python train.py --head_dim=64 --vocab_size=4096 --bias="none" --tie_embeddings=true --parallel_block=false --extras=["capped logits"] --init_std_qkv=0.0375 --lr_head=0.00891 --warmup_steps=298 --schedule="wsd" --decay_fraction=0.709 --final_lr_fraction=0.0 --batch_tokens=65536 --train_tokens=425100000
Each number is 500 + 50 x the weight over the matrix's rms, rounded and kept within 0 to 999. Layers, rows and columns count from 0. Numbers have three digits each.

# down: layer 10 MLP down (transposed), 1536x384, rms 0.0551, rows 1365-1493, columns 192-239
# up: layer 10 MLP up, 1536x384, rms 0.0578, rows 1366-1493, columns 192-239
down1365:522518380510463567458500545660552494360466542480610461543500515509554523458479563577554361593496519513488547531495612455562398571489501422519511
up1366:583508539526478476468486488561473531523463475487467518583493489507475418537463555476472519460528575469484571558369514452499572478464499550464455
down1366:461505565522525544582458518461540533503519508436535524528471551540546503489465517501455471503538529490529495463488550471520444525466399530476546
up1367:596397406553482560457569511493509529550533458478617560501466523433537499536551494456489576423487559488425439464455483496459633473520465562561529
down1367:466445520586550592521450488475476503455517578497508527595454429486417504464409447486508534444415472520585468512565495556518476536571454470480421
up1368:499460509592470439462478510523539522587525401520535480557532474518457485564557470468582520486422475458578531567585502483482546506594381492489490
down1368:452496493536532482522489501514421486446489521483495445594458399554496494545476457554499595516488514568493469513557481567517594546508461497504605
up1369:496574514511453497482561504518458563509620507578483500646558510489460453555517461474503488527474462628501574570432556547572468379552525488579429
down1369:677525492514532537497521456516521579467480400493504470507464539396501378430455549565464471543487528519466570527466491461458477440516498578589518
up1370:498468575579480571472560538552425550534458512449512505514476396469481544433475599498523508597467491543476504524546472498433547446493466628525493
down1370:530455563391543383592488545476484516524483544530485531570502445401512468473557576543504503498440555459443437484508413501444606429478435539484464
up1371:526424580448501493524533524554524502530451477486518498487502509491506525503386482500529479452452403560379444576541527519523413521540524470516573
down1371:548586392527454540498563505531543517482472531501562516514564599557463526503521513501589478462496433592543520491407486542529472525410456452497557
up1372:583440586577553447452525576462498524516547509509473476476504417545453460516553441513526539466513471617526558536585516570483449577604434653469465
down1372:431423503511432499487440599461548506454640487544490510564483565489516594481465509498540475500526490481513508555545502511582534523522536374567447
up1373:451483477572455538519546401558483511508519408584516461440459451472503535477491411538547525525498472538477483507385560542496548508462413545527485
down1373:519527486435422416379444491524497524539506536439478578567557466498484529406533554466444510563455571458552494512455505490519526487470447537521511
up1374:453523546563534457483503528552463538529505398439410458570528530483479471541567458491499567559609433511569517447492507498532524562564415432513544
down1374:569584486537436549516527505575505512406518502574559529480530439533496524514474424532479434407429525429476504471510424495469431484547506516484512
up1375:438565519541575521490573465515497544484485462474494581575510509396512475556506548471514457552480508506512436551558493520564528445551442496537494
down1375:507509506460433481549451470463485562535460568558480516503479551485471461449541518525484561534454531486435435465544507511477508507489589510403496
up1376:455455491477493454543450460465531568458456440531509532478486427530473567462536538495502545475470494497535441489469489529483539493522492491545523
down1376:519535548521511513479439526521509412434464558428586522530484549532511491551458515559457451485532552519455549444514438453500436478473506445478510
up1377:477467530501537486483432499591493559544430470487554478558478532508438534531573505542513591519480532514415446525450532495516475545584515516518509
down1377:541525455448471541493544562387462428528510448514532536482575504459537465522459530517545516493555583530480479480545482460581526551478456404453525
up1378:509504450500482555546579514518477496550365439481638654566542615536499467576520499468480515415437492553522448456509602510581501558592512581465538
down1378:486486399551465591512531538565379471476509420499530500629514475385544503599499506616382510327534526507562621485400447563468381589484539460481606
up1379:499459570416576565507469510568508526462503501515522533526539374410424520523515400532495534483462456526519342480485476527501535451513520505519490
down1379:503450422458522486574520518487486444407410501506482469519543534507511514489482510468545554567526554599465526528438482516453597480536503537529504
up1380:511482548447554529500536473470500492508501487486465552461503488414401471577500421528505506520476493500500518551481525501607547439505476551499478
down1380:472489458519370541527503505426538442561510532460502446554470507480589501471475518552495496493589504535522472516600557532422576502524507458484434
up1381:501557465464505517551507440442498464541494521464517597553445459485450618486414484605497488537441493530469457490395562438485462493533531491503547
down1381:477462502556412523490467492534494476465549502483494580563562481500503430535450463498518611509413526374519560629544476496438556492474559495423406
up1382:428500568493553589495509530528462517541471474532511538534541463502470507479490578473451479535429354544475514541509522511526503422488464482580451
down1382:514469511475423502475564488528541530564553524483505397521540431506479552587478503582417473495422407500545455496468456507416589566584526482499503
up1383:497518442435495441473507435496450423457454477428531509551506574380489496540477506546492487504433510582468442505516527433616472600550532510565557
down1383:517421480535409437512485505456530583599547561487414604520485492532478543507380580499387547552496509449505451498433468440470514508594441549443501
up1384:501445466574474491496579460594503483519455514442508448475555526461527450464520450546462501516392406548603460416460500438543584483515499502543421
down1384:505527554561503546471454550638566492517545478503510496527564541436476484509513522530512385595447502523527519371421501501476524481530504527399545
up1385:515565475493487457486472435536493478388442544540514536479477501428519561388434508558595529537496549439404467549512480606487423587512521455515497
down1385:458460498553456561523488502541462478614507465482523464547572404638513462516520490512435372427479439528535491391537579439480441499570510476543530
up1386:448505447440448463480492514541525516476578471606468528535608549453478520503504487510456489553475531514460548626489597572490601540579468520528529
down1386:541523494546428597508634483548544543428541516429568471545486525437457414511383474555517431433459355585474424448552570533527441559425405543483419
up1387:474478503459533535403521501467485503446469588529564518450528423507512644548531452499394452479494463472577527499571487511496495512473534466546517
down1387:567537456554488513510543447485602542498491426452477454569486612474450445467482513485519518509520492491474498551503564490533506498477521539500565
up1388:401488542557497421531491547520495491479528505563582436445548443425557484530460468468458525564390505496580490489488572449575551492489527475521497
down1388:493517491505508466432436604486458527515534666521518404405611495434532478536535495511447492487421404518541431466475586434436498506485381532510507
up1389:482399439507544444452471489511513586397470401458601591494511463482506555526496445465538482406480613490581430542494507437506521525485536522520532
down1389:521518584485525502448503554460476491502513557506436411419503468475421472555524588475516531474562475519486463525500512521448491513436442487400463
up1390:489508455507476528513474515565496572531431397524565523637467541546426480567582543553454513485446494519512509494501526521546526457526485506470524
down1390:540459459507506464466568471524438424510568500588448409501393520456505438504569424511539480451555547580532398484495459520467479493533549438459512
up1391:515483493437538466448517472577547593539542495466419489460548477551477598508474413589538491612556419538478546599476512524519636556449525530551529
down1391:520519563495522593589508497466510481529541554496554515496463561432538470475527508550510491458501556532497462529542494539561514440546499414468539
up1392:484489471558565558532498551491468475537515472450503508500524500502534441544540542481433498375518430523473523460547520535471431446524500511507623
down1392:551465495448540578545538535417571474385531486460563576562566480465495492502526452552511485455485548449567571506468546537414508539559487505491452
up1393:530496529500507478500627492539405542480406421473517489496502464472477549551505485483519456478532454484464547490408537490520503458522499501600557
down1393:503441508433529542522459461455460463417520519525498502482540568483474539525478493508467557536514507509496512462587534523431468567493524463528493
up1394:469503479468492521518484421508513551507526497467438608507516555437520570588525345509435584519581528510478599558563522587525495473515451499508474
down1394:436478579495501456432526493529482563621530538527449491468489497552508453516436552527463481475564519471481491404450589422546477577541470560518479
up1395:563472535488585439487509540520558461433498495510571521522526522415443516506603450546426491543495476512501554475492469425555517480536479486481537
down1395:509457594506426474530392561534550551437449460474515492459497509462460561533520562448496414505400551490529502554502479521467512468551458495563441
up1396:449549435524484562474474490494559448519565604554491532558537477466525550550497390589583543523513513478493390530488454440454523562489486510552533
down1396:533521485554467538511425510503489526500464530501486479552564446518470447475586547499600542587470475541431539443437555558457534504471489499430415
up1397:556485456510554548463362473478566492514492514593544593496536478413395529507579418493440592453491487530491559487387512586550652514546404518486534
down1397:446527457441477521454450541525552576460470544481473553484446522457595489526495611456523540532525535451525566462503543543519465570541455489551476
up1398:515459451524501564563633532539494512583508468487489533565570501475477443478449446532535512481428555537435649507501574509423551533569500453512560
down1398:596488487490501496617419488504501501514457444505496495647546522503530431478510522439543427535569415514436588518506534536462532448485549476459513
up1399:458505500512605499474512463488535386545484424417532492530477440609504504602544476457458549587523466489530457509437517557546576412621412531515531
down1399:377510519420588489561496525464491552449496482503587551561522506460449520504570523518614421455507524450573445484475503448472448489547541548416480
up1400:464410450438503591499537451497507471474439453553478516549488492488435555455506609444489530446502478621494564512473457474540503450489554499537477
down1400:519547498534562434523464581559489612551476524515498493414542424478477497500577469490594456500494525447458502579521505536468539421482503473443446
up1401:572440570526610441472600483534552473498528397468476418452486477449464577529597498462493494509382509481540461500418537478438517444502483537553546
down1401:444424477389449507476465495480557538486475561454528585539541465520602522482464494547384530471473437491476593486556432498491483552479531443485513
up1402:424461464511563501520541483577447461527461506486475524671490579460499460523478493514500480546522500465418463489479526432553499483573557553571529
down1402:430441477544558464547545555473468556515383471463466527555505483464511536536476485528505507493437496461648463564497463488479663482501506572549421
up1403:504484560506639489451497485529524482487511496433506514543473409501506543458600537518488489480558517514560591524448530482465453534436551585502475
down1403:529590567462496527534551486435555431461488483495484501419498529574444456530490523469573522545461579573526488513452501399502532493417424424389534
up1404:515519494489527521423490515536515511528483442517526505517581454490470462496524427384505559522523475539515478500385489544591504483490468521533427
down1404:573470522483434522508501418425543582432468528502486548568396490479498496518522498511470523574590553590485500497475540493490436501419532541466484
up1405:609463498474524482474539477581485545467515499558491547530610540489504605541483464518491525469489484477349431529487516465574471507448509499453558
down1405:491471589386511545469543425495478636408498480542519487478430514512558475549538483522483492436579469400433500507505525468427527480528475448385554
up1406:500494505502510487500538468516533462471489456588538525433485514495466637507477444514582555568500503542487548547510561512447562417535505496531555
down1406:516416560490497576450505536537557572503515554609479495571561425440453533519473504467504582466463470503556470461405486520535453458539578505487429
up1407:548506461462504521470493479508491490573424571421480517448552464457489483489476507495533485544521434602554408424529533467456497491550534476488504
down1407:478512463529466559474489523534477410499440504435521531427507511468522490470426544579510529547463517517484502502531547510582482518513536512499543
up1408:556480438482494455476466443483485567481521553513471424468438483508440465557464360499490582467419483622493508579478568484525453489442517565543461
down1408:389552590483540416513445486515478599442515385421447460483415502529585539476564546515443491444498551532438543519449396469407490452552575453515443
up1409:467607468565461421491525530494524491515478571505551513531474448469575436590602560393420536472450489539514488518545524529410594413531471494576515
down1409:424484465470520541586498493523626613559501498514520450493508523554452516456486500434515508513556486561477467493441555536486569485443435446480552
up1410:565534461473525511482528467542483472497448515481567503484499458521563570577481491575475547519456414520508455582415513532549466406602458531524513
down1410:464444483533487465476379478492627623423531482468550480517480490556477505518478573567473454445524546469508518470489403495556490532533526494456492
up1411:443539574599541470525419496509516524490580356487475512504578458483482460455497518533654502571484442567426555538520549495340637520385542564546495
down1411:539512451559511499413484507544477529545482594477517518543466525523521436486410587606479539490664560441484534514507564397506518420454458442579590
up1412:510491452450497524434494398557512441446492530529523545517561471444501428489554507554542466612463478615490484493421561522548533463440580523483506
down1412:434552490493610514540481400561494534539502586512488421525503526503479567479484550486398414438542503527596558590436457493387484488440430545484507
up1413:486465497541593518525547541569596458459528525497584539569539508594544423541603456451509572443498456456477472488448455482486638548482526541626637
down1413:420443469529483430603476500513505528539548412508425497475467545433452540502514478520514570475636572483447414555485457516462471554432484520502541
up1414:441484548543488566378562449606521485549469431440525425469500554450518503456479455517475516550488561525469508464475539524520471438480461452519550
down1414:501458485482522518453416546455549611548425446532459532534527469564519463417477550451493491496549524436547466423557403439429485579541474476540548
up1415:457527580492534516423517509543455532537497427454481490480484460494522477501552494482479487504505529517511484479502470474532409567495593560504560
down1415:508415518423521517515397579507475496476456522477461439508451576539503506555450531483459531509489423516454551506475546469457493397500472498461524
up1416:412427495485529541452489528480413617397522481455492547503518547467426429524547594472579519537497412464512628530440568603484505425430472534508564
down1416:416432490524527482490517517507489507441438521475532390496466586536426461440482469516491576517523529459488464499461467408619416467478515424425541
up1417:395489518492562533489479433507456522486477479547410540525467435417435476526523493500538472550533479517521405536514480497516506507510442453511458
down1417:505465452436539515469411558576540545557522487475382444588586530511535553425523552510602473547541537524484522445519444535474598463486446372451524
up1418:432462405501501542436469537580588603582433463430474462568566494543470502462468561464518532460499532504519524445438566574573559546565491472520556
down1418:488485576498442480470579480476554497532557487479485544409581507516540505453518420445480551449615594491449566473508529443457489543526449533550530
up1419:539515512556584529503544499537552414487489484529535512425560432541513557588536466491494545483454448515464472497546517477476581443524379472523600
down1419:305478536490491488519526398452487490506515410409483429457541529610580577617491510456599519563563542551572518445488517427538524449550452452559467
up1420:479447555511488536427558496497556488461463405487479520451506502577460491529512575640561457507534544560468469494447564453550506549537503515526526
down1420:608428453470449517463491508531558556469538547526594559579484526451524381453528479528494532511559538420456619535489420399402509503562525473512480
up1421:564467559424498491501526459483466526444515460512476549441540632436453452577476451578533499615514457618483541652472487511488525467423493607544457
down1421:488467491596509688510558431613376447565422401375404510581633671476588557588424606607591454439462343588514475601461572370387582469460349416581500
up1422:486586466513483517523449453545578555471409485567472499412537529509543496570575555533508476583385566534438498600460527532548491528574477450539481
down1422:446551517558444543582402467501598517520498514470492496490454380519384493421520527566527557488530461524513453461524562499436455545463497491438545
up1423:554511491555576500422503450540587528474488436569486469520466546502521558622506466380420606529529466543591475535459568501559472481513540503509564
down1423:484499527513460456537452489448468475429514513472487535475536505565560529503498448500503453489568523463558551526518483529495517428553560458502417
up1424:534513512463559420438559544497565514439413486445653517456577503498432577513560458411531547478383492515543438506384583588537560475494480533529599
down1424:400534569451454531414462426484474416581522498542527505458515607530424506502415463487498580527449453599557505455501543558523579485565553502492539
up1425:491459511467523533534491514486544457366483433498435480693538461487464627397509421527423597588482501496594526521423617445488460463540432436535541
down1425:542505570470493568523428478533494558509567524523473533476519614514462439474594548474511512552472530503474423575523496514501559449553491558526504
up1426:468516492445572395445600462509479553484458514468628532565552467499497504613489573484463463439529514638500487493524643509557501291506410584618450
down1426:588463447459451542533426451523515502557522415509510528587542544529605521433460588474541656568469485443622533522371461475469437502410452449477555
up1427:464517461515498533544483546558616458571493576495468544466563472511496614518518477514429524618491477548357526459516568426520560477570493523482555
down1427:485451426439521572544482519469388500389483524475532469590465517437543547501428494443546588525480565581523542439477516475481416540486534512459549
up1428:516515512581537460531532597528470506441528448603553550511493552452427522526560391544601476459570533528445491502534525534567552532453517500560672
down1428:504496495475518488476549426525530550436499556509551569404509452487505482517442443496474483475506433370540529501386516478439552494540508508482428
up1429:496475489551459431534556496479447353441526512533507530504598558530509520600468517508449491501456533532497465497452464480416604556505413536521432
down1429:555415456434469570537547516546553461508491477512489539445520539422417480473469494466569462503501582507632534519526552528534421583467482523511521
up1430:448464535403413486519489479441601518407493502486566491483503412563528480459522508470530539442431521520493536531465540548489577526514539561624497
down1430:523562549419445576500496412473575417452499574499478487478426521561578461530496488538523495631522525456508408569517540470440581441487540464447568
up1431:484426517547500499382564505503529513552525509540450520500510544490418472469512508492480459519497485534470526465445595594481522503544551454557493
down1431:493504568555523465561467452450517497548568427520528485507486524488504491531557445561538388478640519409506584459568492567447509603551446436515540
up1432:584562465497605485462574531570551472460516505399511505598589516533566511436535498501481614487435547547490483515564400500521507486493533502540569
down1432:504446447488556519533499537431532500446572584460433500503484475390542513463491442552560581493357477389419437435574431496482600420589492385588433
up1433:522524464468451453570501509568516542547534522419513510566541512490496461481561551518514446466502477549548487508556500554535564455522549430477533
down1433:371457532525527562467480537518449511574481538475528482516626598496508615470449475571503436486509577464451541441495490524504584527513521470560502
up1434:522466500481422452522487545478496590397528466450406535508598451461482508449488473507544569455539453528438583463471462464525575469530492560483472
down1434:494469567619457540519480474454539505556631556521572526464512482488529447413435565466410507506569520603470396478580519480561497451488506465479609
up1435:508542526455476543485606465520561485569551421406540438478566395559524553500546497501428526566382464563516446544547559408520507465557407554637515
down1435:529460516587471502476506604377505529461493524468555429506569540469614578546553517553504423441348410415531459556462481513533499515469461583574425
up1436:520500564546486521462505542532596524507415481539475581506475452485498503497530574542583514507450515540453450514500523525546470528466496482517514
down1436:518500535508461595499472379455436573478492527465481505552537502483572545493504542467493523425510372478460497413474456522526548423406480509503558
up1437:606512566447440438466455494565546563531468465483497533465543483451525581497443539510503491551498415562522468586524471440507518440562513477495453
down1437:480470546431516440461460398527581597464523426501466435496431445464445486481532454442502439453478616454522518554493517570501407503482494518486498
up1438:502578537540590511494471461521457467555468410585473592466456490473440407549519555536520561512482489498492465516449544506478509471512463551478504
down1438:504462538496502485522462445529560549466544533427572492543572545439459527464528469477487463580478500542494562438513463489483473505484489440516547
up1439:407472506532487482404441504439505593479496451476437545539503472558472456547601532512532564585392524454500461522544543478553436532572541496517460
down1439:495388425498475487596558504500572529545571490539460475438484489541558500482419562552433493528439509502539633504494532504503571475474401434474502
up1440:453465589572514613479505493600602616519394538439545497446484531483470472456470493504446492470524506492511451513520495562462525415503480454506525
down1440:514452436522412441512554514518532456498412569464565522413491460455510477486475478537541470530486461570492494518548470452398466565575484530485487
up1441:528502476527545556527469598459415553502557454487422447503536552514461519416527563435573551590518416535527555541469465469483556431535442514508489
down1441:541493545411521511483460416542621502515559498534511574546390518441461501458527466479481545447540570585453495423473444480420462490510347530515571
up1442:524498565425480460405416487479541481442510432546406590512504486512440660537463556577541516536454484559494465569501542546510517481594523515544458
down1442:465499482552477520513543562479487468433403510415474519505486428576554426652467545490479393599605448505498429514478533411509440486532535697505482
up1443:523555510513452557477438495555588576485446530568429576530526488371462470560548451458459572460484581551528467440442453581530486565496479539524572
down1443:495535426489569491426505551491551472474533425502470593551522514470520546549577440537505467550517527497484444376525548551511458480485528460519457
up1444:543509499519463587398574519520389525492453488553341565482529496405485510549569552495554562439594459488438552600549497526426581502474454507439538
down1444:510538566456525463458470565497476572421407540459578505470488478479521426517541663468458580568567500490503499496502604502460552539518444484517447
up1445:563478537450538445440480467486617504502547404592514507464539429504463633504474440591416536477472439550479474454398498493502489467683436466591468
down1445:534476459424449508425458482488609525498488453500586562525598462464484555506429491527465478536539465480484532385514657547515633522521441499558481
up1446:584544531428534531548533559518556417403536514460458462438490555510450414520538424465530524519548500501417478505434529497546498436505467515565516
down1446:420495489394544431499463579512526494407550539500476423438530455409532581477446405496481508477486400538549557376390527531548404505507449532538460
up1447:479477554523488549491493437513470404478486435477521480600445494499568478541644535489472501510475463503523415553552583490507560547511483543428534
down1447:495470615501460459478469498527605496601571561460575541498549478562466544467451556517480520560553568401287531514505549487578459490506386498534472
up1448:490584491532459600472454450566447505472460527511430538535434524498554488432429628485567544527510502587461618474575507455428546560422488570597525
down1448:520496545463499580445522474499457461440499562465467575538481459473562480430612438494474527485622543513580602489548562496515401525430552564390417
up1449:447494527473508472439504518537501538530466606571512484483554431419494650499497440444397482486509477489603531487539531524529573489447537376570482
down1449:529520529497499521556500453531467489500498412533519567618578521485477457442491503492521503498551522503451535512466476564520509496471527577561523
up1450:522543453504550528518447497507509463570378527473540508609544515506447520451553488528480547540552436547566474467529472537509488481537450521476530
down1450:575460468489516503475513508441478480450472559563558510519523564456428505517456507505436589513470486453428452530440562492538468572409508522532560
up1451:597569515481473523488478539504538464564424556494600514494577528421547491471494495446491516550448458580438571495518524522557510450474526553562485
down1451:466423489429490488529512448495512419483557446442455531509497542539499469477465598549440500542525530469539507530578536510482505471437371558490549
up1452:455530503507580464537563506526570435566654497538513479578473537492504435507488380485495540466471499507468526556504464480565569525506432438657503
down1452:490545483398484498459477491592525502469555508480478521556515501483480481516506586487515477543524545585510447535507554498525521478519425493646550
up1453:522517636473483410496465462454634553566531525494431551459501464495455487501500558548436545515502464545493644626541550576485560538564473484541497
down1453:596516420517504499557465509498519577628480540479522507535503533465482482545477591542532515557475469502506462575516439497549549356394572555416482
up1454:433579518573628555480511549541515470592433436520527570518461540499489421484566384469519506545496499482548425558413475446618541421585420504542563
down1454:519479591585375476531491460384469528498521556511622478453436562471552509652491483400455444472607539591379542502453474502601436487402478554431519
up1455:553479502491545586417405469436547508539433552462477544515480471523384531554528427529532530524449543511455482526551537552572463544569445452553491
down1455:608395495604443520449513612488484555565528423485513551491435420409495508500562554530556457550515499471552510508519491482482500541480562543545457
up1456:530554481493480540465521486510542524550441397511523429467497457458564456478549453474525554500531435484545464498559475613440554564612468475487516
down1456:496479585493513514508469493502512519446548517495369505527523574455542479579475537428422466532587524515521496418466529534618417433564489538456376
up1457:538473401542536581471538432541565529448545416446476528486534437483403502524487598376568537516544583545542565496452511531620544448465487503469495
down1457:523507523603430479458427526508469382533512480494452495576493557492481492415494585477469494506543483519545516519573417513499512457472438573493479
up1458:525574454529566513418514447522431486403485461533547539480558437551468536525440521520567505460460430474479461519506461445473471449528540538537441
down1458:477475510525509554474520460462511486532441646526600556462418431452429512486530457466476448490421546558563467505432493473495513532546539486605471
up1459:522505441494453627588489476518551421610410506555456499452453484539411422514502512441486581505411517556473495494472580467533466471514472503510472
down1459:581568402477471491483525539612556489557474434438518490602570449463585513497444481495526453538483447501472491504429472490486484585539519553360576
up1460:436531512458537421440514523494462484450496417519476485485567561438463480483534411491480526503416538534457434561440429469584563511554462511539571
down1460:559474500460433517531483499475436447565466462574533384519468554507488530586517521510512517505524513541578473461609537460493486463533487497530569
up1461:476548535516495503466522388560523554509474485493479440412504561446483532453582543560420485510512510535488437507472653457543503532497545479499509
down1461:493539463520438487534492491517425561413464522497475633503536469471503420501488445382525500496514559492483510444505383580482541466520447490472456
up1462:443450547585496599483551464571509533592469438532553472547500448564516480524525581534475486541506487471525597517552461511502563479555538595550518
down1462:547514546394409548504436518423526494549545503494487550568478603511427504451515485562576429522503525488487524539491469439411442491474459419496531
up1463:566570461444500506507510525490559467471479496606475518551530475538380469495529448409514588491447553568436377550450422549554522522506440503479459
down1463:561465550457549485433432454489481559556466464512491490491543495507461487390491552481499442530551541504526577473511566478494317488471533511425395
up1464:468473532536436538486444565443642537471488477480469525534587507454474519463470522554519551528490449521486434482489523552483531509520498480590525
down1464:520487470450492443493530488498459496516458396451573479499545462542453567540517563441455432487456560531495483546463507533487547613453489503411516
up1465:499513543511533462441515472581494527455530383471482577538500536433451455595571399418459559427515542516461551491473487405555504519526460556605529
down1465:459471451478437578521436500358556495518462518473497491571461515504475528381543551466491620554586492460506457507491501472386592527589405450509517
up1466:513518516592551414531490569606552524475469354500544557447546513455496548538429465521460503427526552504428550582471540497523486504417396502598551
down1466:548439535596537514559484412545509541520455571479516522400439504559510521470485417607462469400529423445458494588451498524573478451461535520463504
up1467:477518512537487467501516467524561569415547530392494498458606433472542556425537561523567502531529390468452530525479587483407487459514487495510475
down1467:560487427470395429553533502488458507479539453461481457507455515603571466535436510522429437574639467538516496562538536492453486490525591475554498
up1468:475523507598501494492422506497566512555462529589520557454509436515503532513495546442545547469514447576530455540501542475399490516495458521533516
down1468:467517473517465469506445578482490462511443605447520507571502493490457568574542397507506502486504481484663477441520464557487600446616573579568556
up1469:599472506539514492455520450566558513455431487595556522518529452393342491493453534527488504456514448514504517494449487511508521520563488455559500
down1469:478462533485475513533539499509470545383528523544503499506429546487597583507464568499506516487441506519501508500492557507515609535560456579496450
up1470:470563454450543517491520507480601563411495436542544512453565499465529498524564524522465543513464560512560622513460546524530626544480487465544565
down1470:520496410541464463526446531499445492467431547514455504506481513431489478435508583502469543466524581490521495492511458515544523491577492470542472
up1471:534589510522528480526475478533513473524548574470538551516524528470496522489469507549409498483413431497522438518508513460585453483505480461534520
down1471:470411546462495487553543552455525460459507466497486524484533472462590528499526462505450481495569456437533536494489605529465546439499454537443557
up1472:522574503488520502495462600491578468464521448549540476525521538468517500517537467453476517413406452543533483485499534587583496468528521372509564
down1472:556536484474481505494528488425522451409533524518462582517458588532410450503465515506546633536533546462503563555553509505536483539421486468432415
up1473:544537428567569528477512494544497513567469428517600587550594473415473556488563460509517486512481505512371430504433490489539498484481443522581509
down1473:468526484461422501468553470519411539560486578488423463527513411471519429452490498490521579506597496500384465453507586539502482542473484511532549
up1474:516416556459526517406535470546461502464453533502416588530597398496582583520474417505530541530487543477379478520543538492582514457531493514469495
down1474:459419495409541463470570458515483441459554524602433510491497538494503442407516615531537511614426529421441509469452449481490598495520516436375460
up1475:436568557492502468475466463499421457502530451549547504451446489515507458407566476484466568523518496522506520496437474439466504507487548546468456
down1475:553474494512455486526524486489509475557527498528526502487416485510537478540488489465470513559533486454495507503529468466486463501463498510506492
up1476:553496485482452540449519492562513537386491515587456477597483562374437492483482550481520513533518481515446571559436482539478554585474453526493482
down1476:445502480543491593443504547397441432405453484431538480424510568506485487565498406466486414459481491482584574549522545500517487526606529408469575
up1477:531564537475509430522504465542517487451445523521491465470532498470485517602530537423551472547465412516489526616501582404607518540497519456475514
down1477:486475532537465538487497546468504490511500427509515401530516477512509537503522544527449579576508462591606449465511478463479495535435460573407553
up1478:546508499537524477517599489584456614535557500599548546552501524482490377532546566479483487508539563498511675596424519547567513456466511498557562
down1478:489505544584576511535573477557483554527495478488586565443647578476445456547524519461416372456427464380560378511486584462519528572436581477431530
up1479:571535575437554631480584432474433566591425452466519468449516475559514472522603550540492444547475383582610458471496632469468534489523508525548417
down1479:518442558547466530544514477493515515432416553455585508386456402505451482455545533544480485444491455464469490473507586527440523518547518434504616
up1480:536494481415530486585504474527588456599444522535525530518515529537484544543547450584483513578490467475501516505564487434483532503576462485494499
down1480:502495608481463517484528564450489437394441503450480445512480531543524449427441555514561476539510508539604461426537478507438491533503489532492490
up1481:471547467524486542460510496507445471499516549597476506419476565400546523431584467464567506526513614540405483457482499540454533581502499484551557
down1481:502466622449528525521520563546535502473470439511475423511559493522339418501443506504501576517489496519486471474498557482411469466464524557492474
up1482:535453497456526581400569557461457427453492492494496492542456477487414501512509551437510471564476546573439505514525429505490498515540470515503478
down1482:479529603496539606565488456521480549531517550537568534497506473512503478465480505481503402498552550574522464479414556395594520514508521437491518
up1483:514403523431535480436514422549543481410510404486441492492495441518510637624488452570451478554507394584531500594467505467500571510627342503544423
down1483:621420491567522508526537565478487451501480499573507585558519534499468560553526519474531486501475559508603543457552474415554436495483527570583499
up1484:456552563478596450375471466494582560476462465495467554465465548503451505575504533567571488535460591483516466508492610492522454489506557557471477
down1484:618390498454466581576509504496454450546452474465586573514493488444454420406508491544462449526544401562496459475492493470444525487487422516553520
up1485:526507577550462540438545525573509536609407498520590554484571480543546524539481577492489581447513417496438477481568458501462595508524520510560513
down1485:546452531462495449463521479503489568476465478518484507482385557498505540437499507506504508554467532476591467526560537496477479515517594536465475
up1486:550516565402502491488604427544504496511470534516515515469499469467494517527449556471464559578452452616598405510435552552588451481484553572542485
down1486:492625501444547521423472506437502442522568405542506392492527425501533569522492430475487588531438485449466462596629433466491486495545585433570468
up1487:486481576449542565477460538603548416389520382500470573518578453467555502489607474479499575471460545528544474466493510513398448480500428569520549
down1487:427452468553465524527483513526359477413490509422527480457498624536573455511445522541497426575412528461504474557555494527476534593661504483470502
up1488:491554426541440490488538537554501495452511492470527472504631478471493488526446482464497494467433459508487633545452470519513551491545466475569471
down1488:471528493519567533520577521520470466507509415502533514579486540481483421469516514512544523538532431474481500467501489519488566461571469580425399
up1489:580471427468545489403439451537455597532461475478511492439489514483570615486559487538521504501512548542494511554445599616478499535593552522487531
down1489:479569469512454485543438565452489443368529524609571479472476444571568485560418522494482481465555565479513552372545487544470547488493411451466506
up1490:548563501503456586438571469492428525526541460512469542476508500486490403445514582531481450546487456649520545575464492472541495528418422618491442
down1490:524439515508601445534478432558451493563573517464392486504514403488618458461515511443433499541514536551485518542495487464499435485418532555453453
up1491:567487512529505501454477495524531606520507406597451497527629494534468469576495530549519513542518510538431549571495451529387579545498467471485507
down1491:521472489512473553511440506516445409530504489424549482466493463531471532572566575526484439488528546533558494473511447510543484478510475499486476
up1492:354538583524456503486538391512544566468447496435474534537522489519454499491539480570430549512459522477530532504480654555529522523453507488521583
down1492:546473510554500509442401530495412504488531522510501528408485532560455528503467469519530598500536528451453536434463407496421418446482525511486522
up1493:469494521605505506468558513480521599471488537476516506525554484552503440485622479555531454461459419530509461475438451557505453527481478500509498
down1493:539414512498478371539534536566461532493348509525460497517461485481527441521421467429449497475570585441537503521519574498504538389477495516484508